Part of a small language model's weights.
Size: 10 layers, width 224, 7 heads of 32, MLP 768 SwiGLU, 7.41M parameters.
Architecture: RMSNorm before each block, rotary positions, no biases in attention or MLP, tied embeddings, normalized queries and keys, local attention windows, shifted keys, gated attention, a norm inside the MLP, value residuals.
Each number is 128 + 32 x the weight over its row's rms, rounded and kept within 0 to 255. Layers, rows and columns count from 0. Numbers have three digits each. The size before them is the row's rms in percent of the matrix's.

# down: layer 7 MLP down (transposed), 768x224, rms 0.0744, rows 259-333, columns 168-223
# gate: layer 7 MLP gate, 768x224, rms 0.0805, rows 260-334, columns 168-223
# up: layer 7 MLP up, 768x224, rms 0.0817, rows 260-334, columns 168-223
down259 092:198138151110093042090095132122176108161089148133146187138122117151255158133157155145096132096095149153130158135142080140197132103148160107128107140170099070141142132153
gate260 104:135157112145126126130126136126100153161135159168149145186157122107153096145136137103138152135218151131103157149116152141111083121192187088094144144094130099104208176095
up260 102:155073117046171150083119149109148125108043128162136140093113092121091103098155181124155110110105125088104097108127161153116101144154134113127099161112110124160145128095
down260 098:125170133137163087134132171071148175077149172171107142184085134152111074133155135106142119076161127105151126157172127121109084119098119055137078086074149128126166131132
gate261 103:174105107140084142126091074115188119131101145166187112133178187113107168113101120114110155114138185123097105122120129104069188127104147102156147140158153107104174125158
up261 105:112165070132127113122126096156121181116100165051204105105144111059068104129111116122132109065138084155101075099116113098116101096185152108118115148167154151107094135183
down261 103:141108102131152138155137109086177116136194147165068126118112182129188157141151167111141082103065123111148127074086149108132157092104091096125102133144129192129088180108
gate262 089:122168134161150126126127106162076154149177149140153152164100061133136108103091086133092141151054097103163095112165098148105111088181099167128112110104112238065118076095
up262 093:080148122090139083143148126115189138135091156167140122120068140158093165068087122127114138071133132119104143151077170132060128104194167108053145118150124133114159141052
down262 104:168145136088128196075138133085108140114152143102137119129172140133151134200091145132137130121182185053163133108111105204152089115123111130124091114200145172159141157143
gate263 092:156121140086082104162119139184115142118106096148175109098117103113127143192198156165132129116139111185181179121116072142124071045091091130134156105093118152160119117121
up263 100:074130137127155142133139088157153081158210137147091124106120062116203148131178156162182159135054094095101124133093104119025175040155109139137103105098140108093068153098
down263 099:173134150139144106127131126146124103115159152168143111148103093140199102121176141179120076137095120149105107111126155101090157208135116164097109144150152127132141094054
gate264 097:126135101101095127132115164126146142105105106119190134139130124106112084121102158100125158217054162153172093120101132164091151107214137165140103200147140147176085045125
up264 104:072125113087087114131123150082117165118166143062116166134104136130154153125168172119131107162114117129139095132110110155092101120178123149177108134154123110153118127087
down264 097:176154131116172099102096169138086166174138051129155115146113153110133125171132090180060138127153079109131150137176119065138137201119060133121147083121130147121138180089
gate265 099:156103099068159083137117134081140117108143150171138142153189134128145129153160153131068148093083148170107126146090147100065151114185170140147125115128140154157093092115
up265 098:121118127114113127083097176113131173198092109058113143152121081091193107165114109109096041139115126145181187102103152114131159125060147120143106142112136100135140137140
down265 100:162131142162124102147097110154120117067144143126130154223133079101084138188178123153099125123163052127138120137124118117118105156082219113099140105113114129102105085121
gate266 099:215120146208127174109108059115101189092079054093093128184088146163133098123191152141143108099152161188096165150186159128139134092109184135147107165127164139114152125109
up266 100:123073096145165148158085121123058094143079128145155169152128117137129114130163166096081149132117110108138131125109136068117118097149139077116115157138180147162152162053
down266 103:129119165099123115125142151126189090112143144110166075151146157185166129129124107067112154092115210083142061108165100108060174092149158142131124092166160164175107128151
gate267 101:148175160158139123110135100182118143173124159122122075167187196135116146109061164103149116130101115151119117179150127150111178205101139056153134107095124152084155153140
up267 099:161240131138104130175107102127142143093109133130183159143069083133134093103141106183125136164171087061125120155164176102182131156200148140122133147200160127079096134207
down267 098:092145139160113155097026146122093091146130150143068129109125112114078090130147161131149081181136074156104099160173160131127155160142096098098171120118087161119149101142
gate268 095:172093144095103136159145123155157131150136121157138095138077102108071129092114122115170110126070126139065165165131156101131134134132180134107111160173102167095065096055
up268 094:145154140156119095130165177073135126100078117156129086126126122168106144170155155146095148142066148123108137048141066068166078148105146059108165127149114101111113091173
down268 092:133136060105098097151093108127079159121132090075078141108153153187204161103140096139119161146136143154142099111122145159142090129158145069116167124153111151154146115105
gate269 098:168123180136100097160090123163145176107119104139086194158127171170149146112134099193184170075141126094160143121068159143052142137149132131162090165113105125086149142079
up269 096:078099156131193143111117125132145152088116108138083147163126120149123147190110136126176067142151110122073183084111193067165112141111070093167153108121154071071194057167
down269 105:228127110112120126105111090124120144085159094123107161059130188128087142083139113144073144134099092090170172135136123122093130134151201164120082079146130127119131157135
gate270 111:138132075147152138132135169141117116092079081173113117082064128083094078191183117116087128107104148143116183175161110113150155152119105156125109136141091130095157084130
up270 100:141161145164072087124170164150130145143139158121092094121132128145108142198157067013147077154106107059120139088121168144124120112129114102080092150182098107111171153107
down270 098:082150154121140161109151117143104097141096090081080163123082136172155198081141128102156147115129159216109140175129135123168096126171137070122083074148169155160179119110
gate271 106:134184053127120122119086155115098142166149116122133108163182179110092117129150112082151109136093110113140139137117062133095214137195101134067149137092157188111133139126
up271 104:120087172161118131126149187138182095103070108091061141095148105136152091154126130085144145113099086126106158117140120081163127100173040137069149122152187108116140128081
down271 098:124168165133157116128108109184096111091172104142109094105085120122064112138104184081153167132069147139128135109145091131121137147155137145103140120076147108104100118099
gate272 100:122099153083121170118103099130126133119088053157112083157094105128163116149175131161099084141202125135213166118133150139156139127138156133072181177175138152127120126165
up272 097:136133060136148121121110125111128166112047112148105065156059155100134114159086139171124183098102085139151105146208066141100145127102123153113144131069088162133135137146
down272 100:085115107074068118223161135103126125059174171129161155155151126140146158126132101125135138118169109102116191166122125145190142152076123068153126153219135148163178098184
gate273 098:156079083067135070193101178130158112110079138107087156158118140118114091118139155151125106111101135089140130119182166181072124151079138116111152162133104132144114110094
up273 099:177106145087187160095176136073137081117135166146097160077121108150125154070102101110176129134123141105192112068141165156100073047054093170155166102139124105080132107124
down273 096:162125129147142124135109124100142145045146090118172141105133119140154128125139144087140119108146203151038107158099129073111132124176095059120105094136165173096118127112
gate274 103:122131080135111134121082155124132107088156154092072071132129131107117174139168113091137135152133123038129115165080136107162107115124062164129144146066100170103106076117
up274 100:133199127214147106116163118109165109172105157115135166116095079195148184175115124056073171121103086125153152160132100084092105145140150114089080146066171180167107149112
down274 102:094150106201145122134103119113056137099116082154171147112189182070119127122070137157170149160145122139115161094133121147125133134136151148120112125167094118177158111099
gate275 102:121120153160152054127140123054197136110131158126167080082081112112139193173111107175135130184185116095159029095170161135051150109115207076127125120137182143214124145118
up275 104:242116127154108145131122137159109134113106152156148105143183139139145147123114175095141126141124114136110093131139142100148146167155116109066132070198128169137091147148
down275 100:094105098080154127107082137122164143094166067136122137107084112176190149114156070197075121157119122064141148129167106160165091109153139142184139150096126172152067153150
gate276 102:129178114104108147068147094162120098138152155099119133169102066146162160104163128095098156162097076087077123170135133077100151119170180120150141120202140150093132121145
up276 095:138124140199240134164088080124130129138148134111149164128095131118067139123137139138116191160132133081108142152119109121052182148161105106112153120149088149174151135130
down276 103:108132094144137143142097107072158099172111128073122205157132099167060112079148128063108090135179129145101114146150145169148170131118119167102115079094170087127182104169
gate277 096:152131097155095120125178119201141121184087123176122100077147164121137143117136190154141109068172132134106040132133129131115150162132081136044046141133079116157149153135
up277 100:179121102142155183172101149050104148075127126123061138086095134079122088131160156153067092121158110139117115143118099139151126109101130094097137112130080098126149101113
down277 103:157129142066113130080092079179100136117138125140199140107122107126147108129141095080089127121104131164158175143102054117120160092165140136156152085123115118106123108094
gate278 098:122117160145123131133119142122092199111108113110099143124132144161076164096080204084207155139155158126132138135197195143063130100071114131182103086070129192041164093140
up278 100:119095160138157112153132174106113136087155133064115145072139131159134137092129191147096129185187110134170221074161105108112104127116152166106150155091135139134094150152
down278 103:114158151138141125096094095092146038172171103073127177045179128122170163118146121155064083159148137155163171136126151130151113167113130133158099146142197167171126188162
gate279 099:175043089154124131179158103166144121102104096135128169111103144140179121147133122143161166153162146128090112173115151127099165087119150112142096204152117089136102081155
up279 103:060113083107127120198121127136176129152163121097145105129071115155111101155172073173125094189157147152194134091137118138126093115144129084154102105155134210135138199196
down279 101:083137097106104098110112112150122079148137108165166127128122132087127124173188069129124105087111225134090103047134185112109176137098114086133086074109135065123117170099
gate280 106:155124088082135123109133133176119182219142119110082097129119157152141145211093093152125062111115129099083152125075149152131121136179139147085133112185156136141077126159
up280 101:151129179108124153195162100173126157121128162141152125198120100141148132168116158130123126183153129129108091132033111153136083091090159085133111132065112108165134146129
down280 096:096184105173132132095095122108130084170087071146140152119125150131095147128119133170145193163106080073126119096171192143131134107162073204117132140154085104096108124110
gate281 099:129127138063141043114165070109178152162167110088115131139165152141161168123170110086082111134132078131092119137079087133098157127083105101148143107136142161118176090105
up281 103:104121095119120096132158113111145146153082179135152164133117159149196149128102201094070181074117119155131079130106147177091137128117140103177161120155168099149071083199
down281 102:121166188175157134085094119117102120090169094104084119116137131116173133088078187120140136108153141163133146211087060106139144096154165124066144094145141151087150159110
gate282 103:128115124107094143151099133125104092163154129107035081154104147101113158218093142115138173134112116153096133155126166113070122138120131139122158113112124143147156153104
up282 100:088199131122143182139156078109200138160128171121155085115231136093089129125122161147138112134152130112116153130146213168149157111135142158115151092147097117110098115092
down282 099:163123078133117163105097162135067099161129159150120192099141106113111113179166158178161091105102122054081092090162123217135131156090107109084206143133134066153164119141
gate283 095:147092099161066134119126078197052150135186132112043143116119108130189118117165146061138084126187129167121201102154148134152221103158150108130155115155193151075105127099
up283 100:088133168085173122101126130101140132121116189105158102178122172144108124150140080172089201094193154185155105129120100159059096154095093185133097140111147119172094143167
down283 104:174117093161134092090105060100080166096085118125158098146080075175157167179158165130166138146088146182184127164111144119117109131126091089125119134110110186149152145089
gate284 095:155122083173148151093147131171060122114129094088108101119087189139087113139127088140070137088158077133131109158076118087152151133130178088157080222172110130100114129123
up284 100:114151078122102121102120132106129130155139153128094135168159146137160078175062106148162113059101081149154120118123140083149081127128128096156147041120128181149187120130
down284 102:141080199169210120154104213145148103107070147130137117121176171084131170175129148157171101148155047132176116126101112094087072127174019132110138106088123177086126142136
gate285 101:070105142165137132166139130167054141126167139125124116063114139137175113182111180166089155157117125105142174107151131128106102115129158156133116161139142113181196108119
up285 105:100164174116090159165134100113156091143180142159210131110128181101075143070090172156137110135142171087169067104109121153135135131103129113128091141156131157091125108172
down285 102:181121164114075131186182150130140147122110152171133178093130146168161136137127119197120161164123117155101072112111084159121124101097073113145191107111181131166197180134
gate286 098:109118115101163053139131142199131090117122088110121112079109087144149125160113150086128134046194153136142194114117142157148127154099075174159115146152091163144093120137
up286 103:096113084113137097175100055124112104081117106087137110195140150033115168116178113133176159146198082102120156161144122152157140110112130157122112109129141173134141189144
down286 105:129101041125078081085157119140138075165109156144050095099073178108109163115157143132114170084124139129152121093129128139125138144135144122153133177141093134115071153117
gate287 109:061156125140100098126157150114152113144145112144176112092067115165160145152108118118143114093172086119096115123163099126130184115095097128131151106112168156185074085135
up287 104:143087111120158135107105066108128110172062137109098063143139129112126163093147141160124132161127141177170110125033167119087144142117106155103153133154113150160127118170
down287 104:095218114088109126151199156159137134142043168091120197124151117128135143138110178070131116117170147179116089197136107149164136109107133133119044138087096148118139148118
gate288 097:169132083077068133168148103163137113108141157121117150151158105081146089121098201128144170147146097112110134146090136136106132099131159138112169114181110112077135148082
up288 099:120082128123112085093123121099132128107169109133134177071117127141063188105086064192124162127151168177136134127131136181196088181128098096108148153128110187102145187152
down288 103:107143171115074157111118132163072087134129165176120088123105107093121083142167048092136117147188120154163092158186082128151129134094101150104126099105127041197162087194
gate289 099:136132168085103170092137104153121094100143180179108131121162158136126134182144171170178090103079171082129169103133146146078107135110110097124143088139129157109184150130
up289 103:086114115136109117151167208159188142126151088177150163161131150107106101082172071106130166205137140138046155085113116095088123119113137049135118132117172104142091106114
down289 103:111117100037173185135145092121090108114144122107107154065145143194186108144085131168183121119182116139157171111121097145086105135142081109180201131145173108092136152084
gate290 102:148117145155100096162140153105110124093093052107139123113113157148175106108051178150157135168081133136128144110117170077123127152132151127177089150155135116122117111129
up290 097:176182183137135165159089095048121142104138138111042116140133135088148168100121161100109114179104123154104103146143141129168127112109089170103138128148160132121124099107
down290 101:166079117155152069143149098142149187147191109148124116133148124129204136157083086136103160092103107134136102072159057133118126145147093093192128145130089173078173098160
gate291 099:110176146142161164121134124105168154160126130161119103119055123076151163114112114159188183110139176123089161156126130134090071180123144131149145146170133108171149134068
up291 095:194109154101178117080076169156168153090140140083116043135106188160153178129096132113096121106104093117108106136101207112149082107127139139130062114096177167156096111101
down291 102:087119180045142090128128073144149167106143123068163115110146130146078099100138073137166069108140098105148130166143093111152118171130166175127173095116099109168132175177
gate292 100:102099113099096115145150138117139115140123167091117087094144112060132091133118170128080118188119150068114120162129134092121057147120139116102116139157123075140133126096
up292 101:128176137164201158127087114098132083144167124152104124135128142141110198103218137158127126190147136129114157086109177124129125123167121126172221116153048136109148166125
down292 101:162156155095103120148115149158098158074113098120126109099132088118188156133082094094150127117110129129176139208110066196146120112146118155103098145139115167121117116111
gate293 096:148143148124156151130165146157141064084126102158117156105072124137187127167089150168082159070177108087137133169164164122108195171135080128168161153101066101139154115149
up293 103:154136061117115142120185162170141116161166122123073133122150161131163209135105103137156034159137127073160143123103125116107155139162140136145143057092167101168098179116
down293 104:114116073068160098155069086164175111074125130142187128143073125102049112078145100096182099133041120148075119125179162118104114117121158127108135136115140125111162125211
gate294 103:067182120088108158115092182106150147151139150093168098116147151138134143142106125138164077127168098192139099160190088128131080134170135116078141156101181184147124158130
up294 101:117140149160136185118150176121138162159125166145123102071139103086120187114096104105190125141136164169158173109116115130097109101100135102097151142101089156159086128212
down294 101:169062199138075102141139120072157130096167095142131127147128104095146119089191135199135082129108077105126069203120085135168138153074078143148083114101128098088167142052
gate295 103:081134150172064097205119152157130149113097105165160124165097093173112153146154194142142133084125124196128103164138182159124160194116099111091186138130120137142143129126
up295 106:121117132146156146082156137212186157172070125127189137116107135118167170101164140183148161111129106125093158100071098083091105085169134094101176160108202180082172092132
down295 096:141144106139124117130123138131137136120083132120073142142119137163112127100150149159119153144037073105186132120170146134119075158143095091148143163178169141074121061164
gate296 092:077145133114087084193087092137156140179140144127125119111133123094150133132085162119120158110098142108168171184115124111152191114075173102174164135108140089113113154155
up296 095:162079097011094129173109171092135110157132136160090140173151124106090142098099124122073171132105174106178111141084118166132115136105094120077188154074157185155107143170
down296 104:125124143104110155122099092137151133112080177096157109161152089095084131107085113174113090124164112171130120159179108074099139108057125115150146109139091113142159081107
gate297 101:120108135152152109126101122162128144098129098128105101144160064117095124096147147109172150175183148101133084112158089135164085163179147096124111129182074129120172135168
up297 103:116143129130151140115206112165103118169078133091114106124115138119116116149138135140083142163101063039145142183127119147154163151157134104077165114130147142134143154095
down297 100:162132196128091151111091080165171136112079202113149123098106052127115126129126129102159161156126192186153090091162107132179138115106177100175133205147034138163124099119
gate298 101:111108145134137100115095150154136218161092099109132164150193125161156161125092165170160126140130189183186139128138095137118177053156170131068147152097122072189192121109
up298 098:126125124119125120149127117152142138170122078123172134087115139090126159213135117188070106156157128158126133158130166123084110145112066109168117106126148110107125132159
down298 098:071137124114119121136155142104128169136141190148153112132117129120142125108118129142152146049131145167095073130123178095151101131110147154140126141146070154179093149113
gate299 096:168103150086167161129100058120151139182076164152151071156069155143134189141128109089132116076192168183148112147115219144058150113145174102162123115129184119154118203108
up299 102:057092098117119138129070131057167111114142156154157143174135189176103152130132115067084136125101150107120103147075094115128128103138081185061144097123159114097091143162
down299 102:109044159172156077145115161104124066148127130156120147165128071148225156123173048158101166130116139096102122176065089153124184098093099138105140096111137057141103113110
gate300 112:170167158092088139165101076132133127144111131108167140141138128124062067093173139080132171107141076070118129146113175100136115160107139154143172122139097135164110128094
up300 104:102127161109152121096159173126060119083095132116161154085119099148105155149102117110187149129125154140088098109191188100124127083167162165133159116138122182085123119110
down300 096:153113126116114112126132092092120098132114153096131093141138161064076057145167163126087135151116147166178165113104120092129102191153125054119152103143153137130134153121
gate301 097:119103144102110106096192224112132145187187133175119077201101104167157142121155140070074150169122095080110158155143153106121153153127125170101139132136094121193128106098
up301 099:184126151145095129129055110118132174138109084161126162130080143093102118155119067100115116130122132107131126105170079139166083126142101148109109117122098156144123143200
down301 100:139100147084096146100109133051145135105134175053023169113089130160106114148177111148150138107216152108151117057121156154178122095106155142140085154157150157088138119077
gate302 097:113079063115163106101132193204080129142129095122065144123113107085157154175112123159152123127106146158094105135222126117091165174135172135142150103135147139141111093120
up302 098:164100140102119102099117133083142054092210089139106152145137124108098139057101125162114124137130140119123157128156096051141075101105111115180129122118161150063122122112
down302 104:086134136139137164121145163113176102181151193120149124122121093095152083151127101139147156113128149144106108131138166165159124115175027101151089155134186125163192119144
gate303 093:140093148156137168116124141112146093156202155098167145165157100158128176166080064111095122146127180131120097105135109122126130092137093074166134072162172104090145160188
up303 097:108100114157135114128136135141171157140090167135109154106117080113076210126144100067104082163082127099119139142104174109123091145140167099131050177117150114123159141075
down303 100:144212105130163142152066124073127089104096069082119068150182161083165103115110089100095142103124123112080104150128119115134148150112146185131175176092094094120114094133
gate304 101:117051123136133128143134090110134162138098099108096064148157080123080116079162144127141121198137134100150137109064132148132185128070118136109161161126143113149138036070
up304 105:071088153142143098144179144075108162138075093110128105075163102054118164087119108123137087116143180113168088127148111153136115106119090167125089074156160165130164160157
down304 102:137107056137121117096103112163102140157164085108074159156075134166088096090121114139130168140127130099109121118160125136105053155198167116133101150119145146085128130089
gate305 094:172151134102072161139163127127120131122214166122113066169146086126124106135088144158112134169126133121160104137099105179092105113185167036173072166155057113133137067174
up305 096:135206116158139161175107126191160158122096148177184106152119072124165169117137188058186123147134161071073106113154145135108144126115122127084162097141114115130082194128
down305 103:142155186170088063118122144098150167123090124105120137100149085110129141167163136120141103066113105133146166147185135119143100138164071166152137091164117067133105100137
gate306 100:144099152101127093177141163193176113105136157090119097138094084111113147099121157105109100153059108093184135136117174140073116178179082153140126183183171145117142063098
up306 105:108114205136132142119122101065198064132147172130138099037106136090182194174144162108110127156092132084132161128099180147135131155154112136175115163143159194114108094185
down306 102:076112153130132156138126090083124147111158120168072157126159118124004149121140083157112148155181122103113118175147141159182116144170138114079186119085087166122156134157
gate307 095:138111207014153068128127118134110125135166104137140141172130154135058159129145143101154113109178121129165146172126126117071118144131170119133120177098089124131115140109
up307 097:124134148090111140143126159074101140114146046122196180133145109142136092084164101150193142117193137108099138175135139111110137137145133078192147132071105134160099079117
down307 099:180163140163126139166130116168149126121123157167114134106149069075053130164169140057127129118145168118157084112123126072173128095153173127089135155131168085127135093167
gate308 101:159121067157100177105137104114180146143107159118077153117148106140073104127109189116179136106104149112125163187102114112156126101078141114117154181080121147084089126132
up308 103:203139085114096088145101135141106164138103133141183110042141163129126192129138140142156099165162108160084074122134091158102082136131131160128118102072104160163109154108
down308 102:151110144088097192081151097213104188145164154160162084105163125123107115112126133114079142126150128103133156105125147129140199144117104128108192185138107087113138099118
gate309 105:091174145174122110086138184098155209126141143148113115135079078146109081070116143084141195133156163115138088071118163142082119078080110177095114161107150093160185124173
up309 103:146107106230092117178110177150140124112132116158148117112118118128174113107171111072104141182129062136131170146140180153132058144176174129106098167145159115122148170104
down309 105:199136122115097156125162104129092092108157111125097105114124111099031089102118111113081071130102138100122186082157136104175168114138054184127128152074143084117151116144
gate310 103:146096074100126129109099127137177205075123147128122117128086118074161099192086105155065122166174136182123136140191046118147168127146119159151127190136110139146097106117
up310 099:198113100092099108144185132110111111091109105147171107105142064120174105194130091107088177119173132153063120099103108165111141163094066222131143171124161137133145089115
down310 100:150131163126139125060128155106129136121149178086099112119142157103059099133160098121107150162181156152152080183166124106134069069128112122153197124089115117169111112168
gate311 103:171081102168117064111058105072092138170174121112138121173110086062125088135140142152095081088140125113127108130125134144141085159153131108134082110084114104109148091103
up311 098:143158155134100129099076101058184202130121104142149058096100120136097138139114135171078114141147081124109137147120163131176161102133124114161070119166105118160102100203
down311 103:134157150105129149192205089112124159168117093129139097117148090065166154131136176109099038146130139148121144126153144119126111116170125153109167149102086147133138160073
gate312 099:155145134159142128117145150068146189108136134132162170097107132161101100141087157134110130097126115148106096185089123089172119152143107105117117103113161095083155128125
up312 101:082114165151152113071120099057087119153149082100097140113062210070115081159084151106110126113149131122083157173121093136169137112019128110163117107200148132124099165152
down312 100:174166158117131135092132130156134099074242114159106070145127130110142144099163137118078083198084125089150150112172153118143122161159139122146113103100169114129132163073
gate313 096:162146108109139154199087076090114111153082166077077066152107127105164184182163137137067084161066105166122155094135097118078107155167156135132074148184106179129109101085
up313 099:155139115085168088160113131152110131173153090085126172147119167127068105097133150143090073161175158115115159116141107108159177167114136114181156089124091093189140184120
down313 102:061101166108131134036093026104121100161150112107147067126149107150151134124135098112067140152115121143144107101108109183140102091138152132094089106109123154126131164174
gate314 104:129154104113099149082165133123159097100155101155099136112100156081102092098135195112160172104140141136103156125119135150095180152132106118085088127144113120180181104099
up314 104:101175112113134144074089144145184146081121100181069114119084148156153152072139105160176123076135126164134159105155081134099105085109090136178119112092117090138122108160
down314 092:154095111096118125135132107090118137168104096127140186129085113156037082160166140151164174118148125156088135172099162130104156158087069120099106063123150145167128117086
gate315 099:130145122081140103126147135148090043122144103060147061092124074113107183145113168087140027123096158104186105178157173142127165135128159161089157098084093128158168135064
up315 100:118150141148203138083125124151076148145112089143162109085154129111100093121097093150090086167164150160128083200122142159092114155156155088101072125170178095135138083124
down315 098:156137114106132128116178128094132124059170102069097158106141137082111102155125160067161128157184094165127142126125144107126139131084155149173101159089116134094111127160
gate316 110:121150148111185168130131135194154121135094121135133094174082148143140117140149182148151122161136149119125129099084174129128198108148163112118169118168109156106118130055
up316 115:104184159123203087191131080102140091094127136193140095164154076185110127094120123168134136108103195077070136203119192102147166139120092132133069142165127132143094113139
down316 085:110145155116153140119183101130147130102077120157116109091212148139049128051161128099094119075189097120098141107188083091118131092135091161149117124131131139112093131162
gate317 097:201144076163127127101073154148120068142168138114085169125076130149137075115076150089090123083134122125165140090079084138128146101111115126128154158193095120185073112110
up317 095:182151168083117090114119168156156116072101104102199103063139129171145124094097112102145207104138101125123134171102073131080181156170145166126104209095126094096137148100
down317 098:157148110154149122118095126110102138114135150113088190155154092024230104126113168134119148055125151113217080079111129139151141089102097123163109067190070135148134122131
gate318 096:166065143073146110107089134180168156186125140134187115128209161094163120135080085153151088165185186203125148192126142109151135140137153122161103141121161120152116110123
up318 100:118139163072092075111117096121074168097143135120189062115129142136157140153136128110188150109170183145128172104145110087078134062120115145077139139162181149143131092119
down318 102:102174083195090134132140103171103152095128141129109176134148122193107129114111173098124062134133107108114145094131174141183137152119107181090164121084162120132135130117
gate319 100:145085141093139154137144106172107189103100115152082118094134122139155113115087140098138082189116135115127102109144112084151180128092154093102148106156106145070140045105
up319 100:105108191137143080168212129160117090075138121140148101115130111156104143184132121097096052176155104094088188127159124175105147147138149088173124172124167130150159124115
down319 099:148133154095055141153156151139133112167113154101109106127040137168094139102099130118138180117128157134138134144103140101122132114079159181140148120128100095147119173127
gate320 098:133128143074134081185121168155132144111093125143073121105148105113074134157114171083145116070148144080131072139111119112121155130110165108122157152138089177162121118134
up320 107:145130129127134106127175149118119157131131097159185170087163117105139126150180138083168120139174150122133100121155110094136148087138131103129153113137121067214129212085
down320 098:126136133135148150174116089170145088152137124104140122115184075157193102143149089095138119130123112112071103086149122133142128127154185082095102119106129107070197136100
gate321 097:155145106156141135115130080128162152156126141131148080177164182102183131122150133096161138153097131166093115107101160135075147167139138122175110075092121207111157131165
up321 099:137101115083149126115121123110118132147198149198132137173218099141184118156097128084166100112083151131110106082114116059147095134192151101160110151116140100174117159142
down321 102:090137158155121126183100107137056111197102136130150106186062134153109081159117098158165173138137126188148172154140129024140145141089102124140150150163133086101128098189
gate322 100:089133141146108128098100082092107160105084203126219092120099130156116179162105107125081160095152138107118077147157097183067174124164145089129153097137106228163098118092
up322 101:153161113177108163168123152157126123107168137081145086159079140121202096146174122157151149102182154177142156157144188129126053139086067118128051111114180124142144112120
down322 102:219132127189142103137121144085115112083114176105102115131122109134113152170101144182144117108149116157154096143107117126131173090104122121169137108160115119155135182116
gate323 099:122098122077107134094084066102140137073089125111147087076180185113136084146138078147139108115183125027171149141123133158198143192154102104146126182159153166116157099150
up323 100:167079116160117111139139139130138113116183044166092163133136154117112119093165120122096126110110114130162125123153078141122099078133147151185113119136140156099132137066
down323 103:198107113123072154070137135120092156138153085137058096078172116128123169132165141145159077084187134096129094119113134098127140146139100127163074166125137136054140096148
gate324 096:183092121071130135104128077164118116139148206157126159167096121149121104118072131092124155115156112133171138140114163106161138145108136109131133149170129160149170114132
up324 096:108109126079084161122104109073117092093193124097129154107092176120128103108122156133082132101132117124116179101123106155226130110072118113161156094189167103127149063143
down324 103:132134081148117150122088133129126104073139076122126096086103112146071069129124132149102061072120118118081144120126090104089142097096142170070143096069158105139148142182
gate325 097:140153136143112079149133112086133040145211137128122162109162029141106165133129121100118146109081150166180133138125150162106131106142146139160139172077108159136140074118
up325 095:130133124100060140073108128088150128072173171144123070091115120123149123170142104110102074117125137101183170165189145106074120173180125139103121129150156138157125142053
down325 101:109096130139192104116119121100118172096078123201178130124093157166115189094121112136152098109137100080089133145121173163164108108041109124158141164156139193104157135155
gate326 096:120184105162144153117157118162112121152153202087156126126162166158048177134126145074157126098108172150144113128125101182143100099118139129057126111183158107181116099255
up326 098:150117132108153128098134166103085160189147197154099102168147108070147114210150140122077172172107087092120161149059140108146141143179169167135126163110120113041131091160
down326 100:125131113156138116118094122158102124151175112136084116108115131111131054124084134079165102159087144132176151169100092136159121133148198099069059069149187130183103137088
gate327 097:104105119170160126122135128163153146091093180124144076137121107149121168142134156105076165063093127139170092135039157092107106179142139079119159076133173117134171207127
up327 099:102132150104105124115141111149145114153116176134140093081059219123163142194148087151103084146118149167184228148128105195160120160102198189142099185122140152105172131160
down327 099:096126097161126139135154121101102112149126126100097111135127104189161111116154135139171174199142157129127199175075191082089118165130126149116167113135107116138164094102
gate328 103:151154138102160132109132164100152159094093037116147106188128137122113141129107146126109129192112189120189102164076148099130135063164121166133105143141054119141204137065
up328 102:136109087111104138169051108135116119135050169130067122139156156173128141162119087107128114174101111144108149065116117093195130119161140082113094182138173067056177089092
down328 090:138155134142140150122131163081083080110127209081144118158160151116149100126159069179169098147118121080139142125245140117140156117144128132129089145117190116113072082186
gate329 098:108157114100145057070086123123180163163144133117103145130118148175169124130145120127115119138077124169177095137117203211147114115187155069105173199173132147187165174126
up329 102:103076103100125092141116125147121132095159127089125111100217156131157093106110100176126145109106127065129108062200086120111149088131098066131080165124139122106162095086
down329 103:094129160103169108113144109138105104117214090155113115141063118113161117197153161110116099110120134134114133131111092145135096142168126136100178106143092122118118138146
gate330 103:137125142157110169085108146178149121058143149149116136149169127125154113122127139149125060056132133138149134134163127115119091163149114063120114091137139115162196145074
up330 102:103099133158136089063122094128145113141136071153118216141122125105177119153126129111108140201142079148102162155088159088161170176086069132074156147115195085093165184146
down330 104:097085146110086135143147188122114134095097126142140149000200102147094134143169080136117161151110150155111125129132105117121122079184136092170138160165089172122187159147
gate331 097:115105100170137135120085124152100152229153073147138074055110101159075042134176167144078125102159167165144181096091175127067093088104114140145098122107083167147148158133
up331 097:108140093105153115150153163046150093096215090117084148168162138154142160118096109114110073116134157074177212111214111152112139124164074119162128112177096081151129109128
down331 103:136109166104162150131099187091112126171127185146143184140149077152109100082107124159129134118113122191197108158125109148199107156121113113087115146125152126145108131169
gate332 098:138168106163098079122157092085130144177127170212171084082106099103174170123173086138128171167143075174137138121132138163127102136142151176171138104101109087111139133107
up332 091:110175076167093149112158140105131166130123157120192147131145142147089206133115156093064127171113125061093132161088118085128112085094134107125156135126181116139158183078
down332 100:150075150150142134184098159073106084134132081123145142148110185128064102161106093089175184158108107116145113155128132161140123170168106102107101114147105149122103133170
gate333 103:095106114120098072102095161100144074103150169146112178151138145101179190082105147098141185167087083116169160164176136074080121179099128109052127146070132134114131082083
up333 098:111133105125101110105179142141132172098127180148113122109100139172113073102113167091125115119139142096094145140091082106084123127124125140125150161147079119109111192103
down333 102:143220160117126153110053100096204159176152118139152161148096138110145083164167124161126105131146136132095129141071160114075091174190110120126137202095125117114106109094
gate334 103:116063106148154110128114141117147193115117138087168123090153112154139093144095147148131075141146183135106174130146143143164136130168098169153130168184160124227189123151
up334 102:078135170140122185133134083122123145124150081144152156093183182148101118092125164106108126184120117061145132129119182126144110098122132086166083167073081143135147167096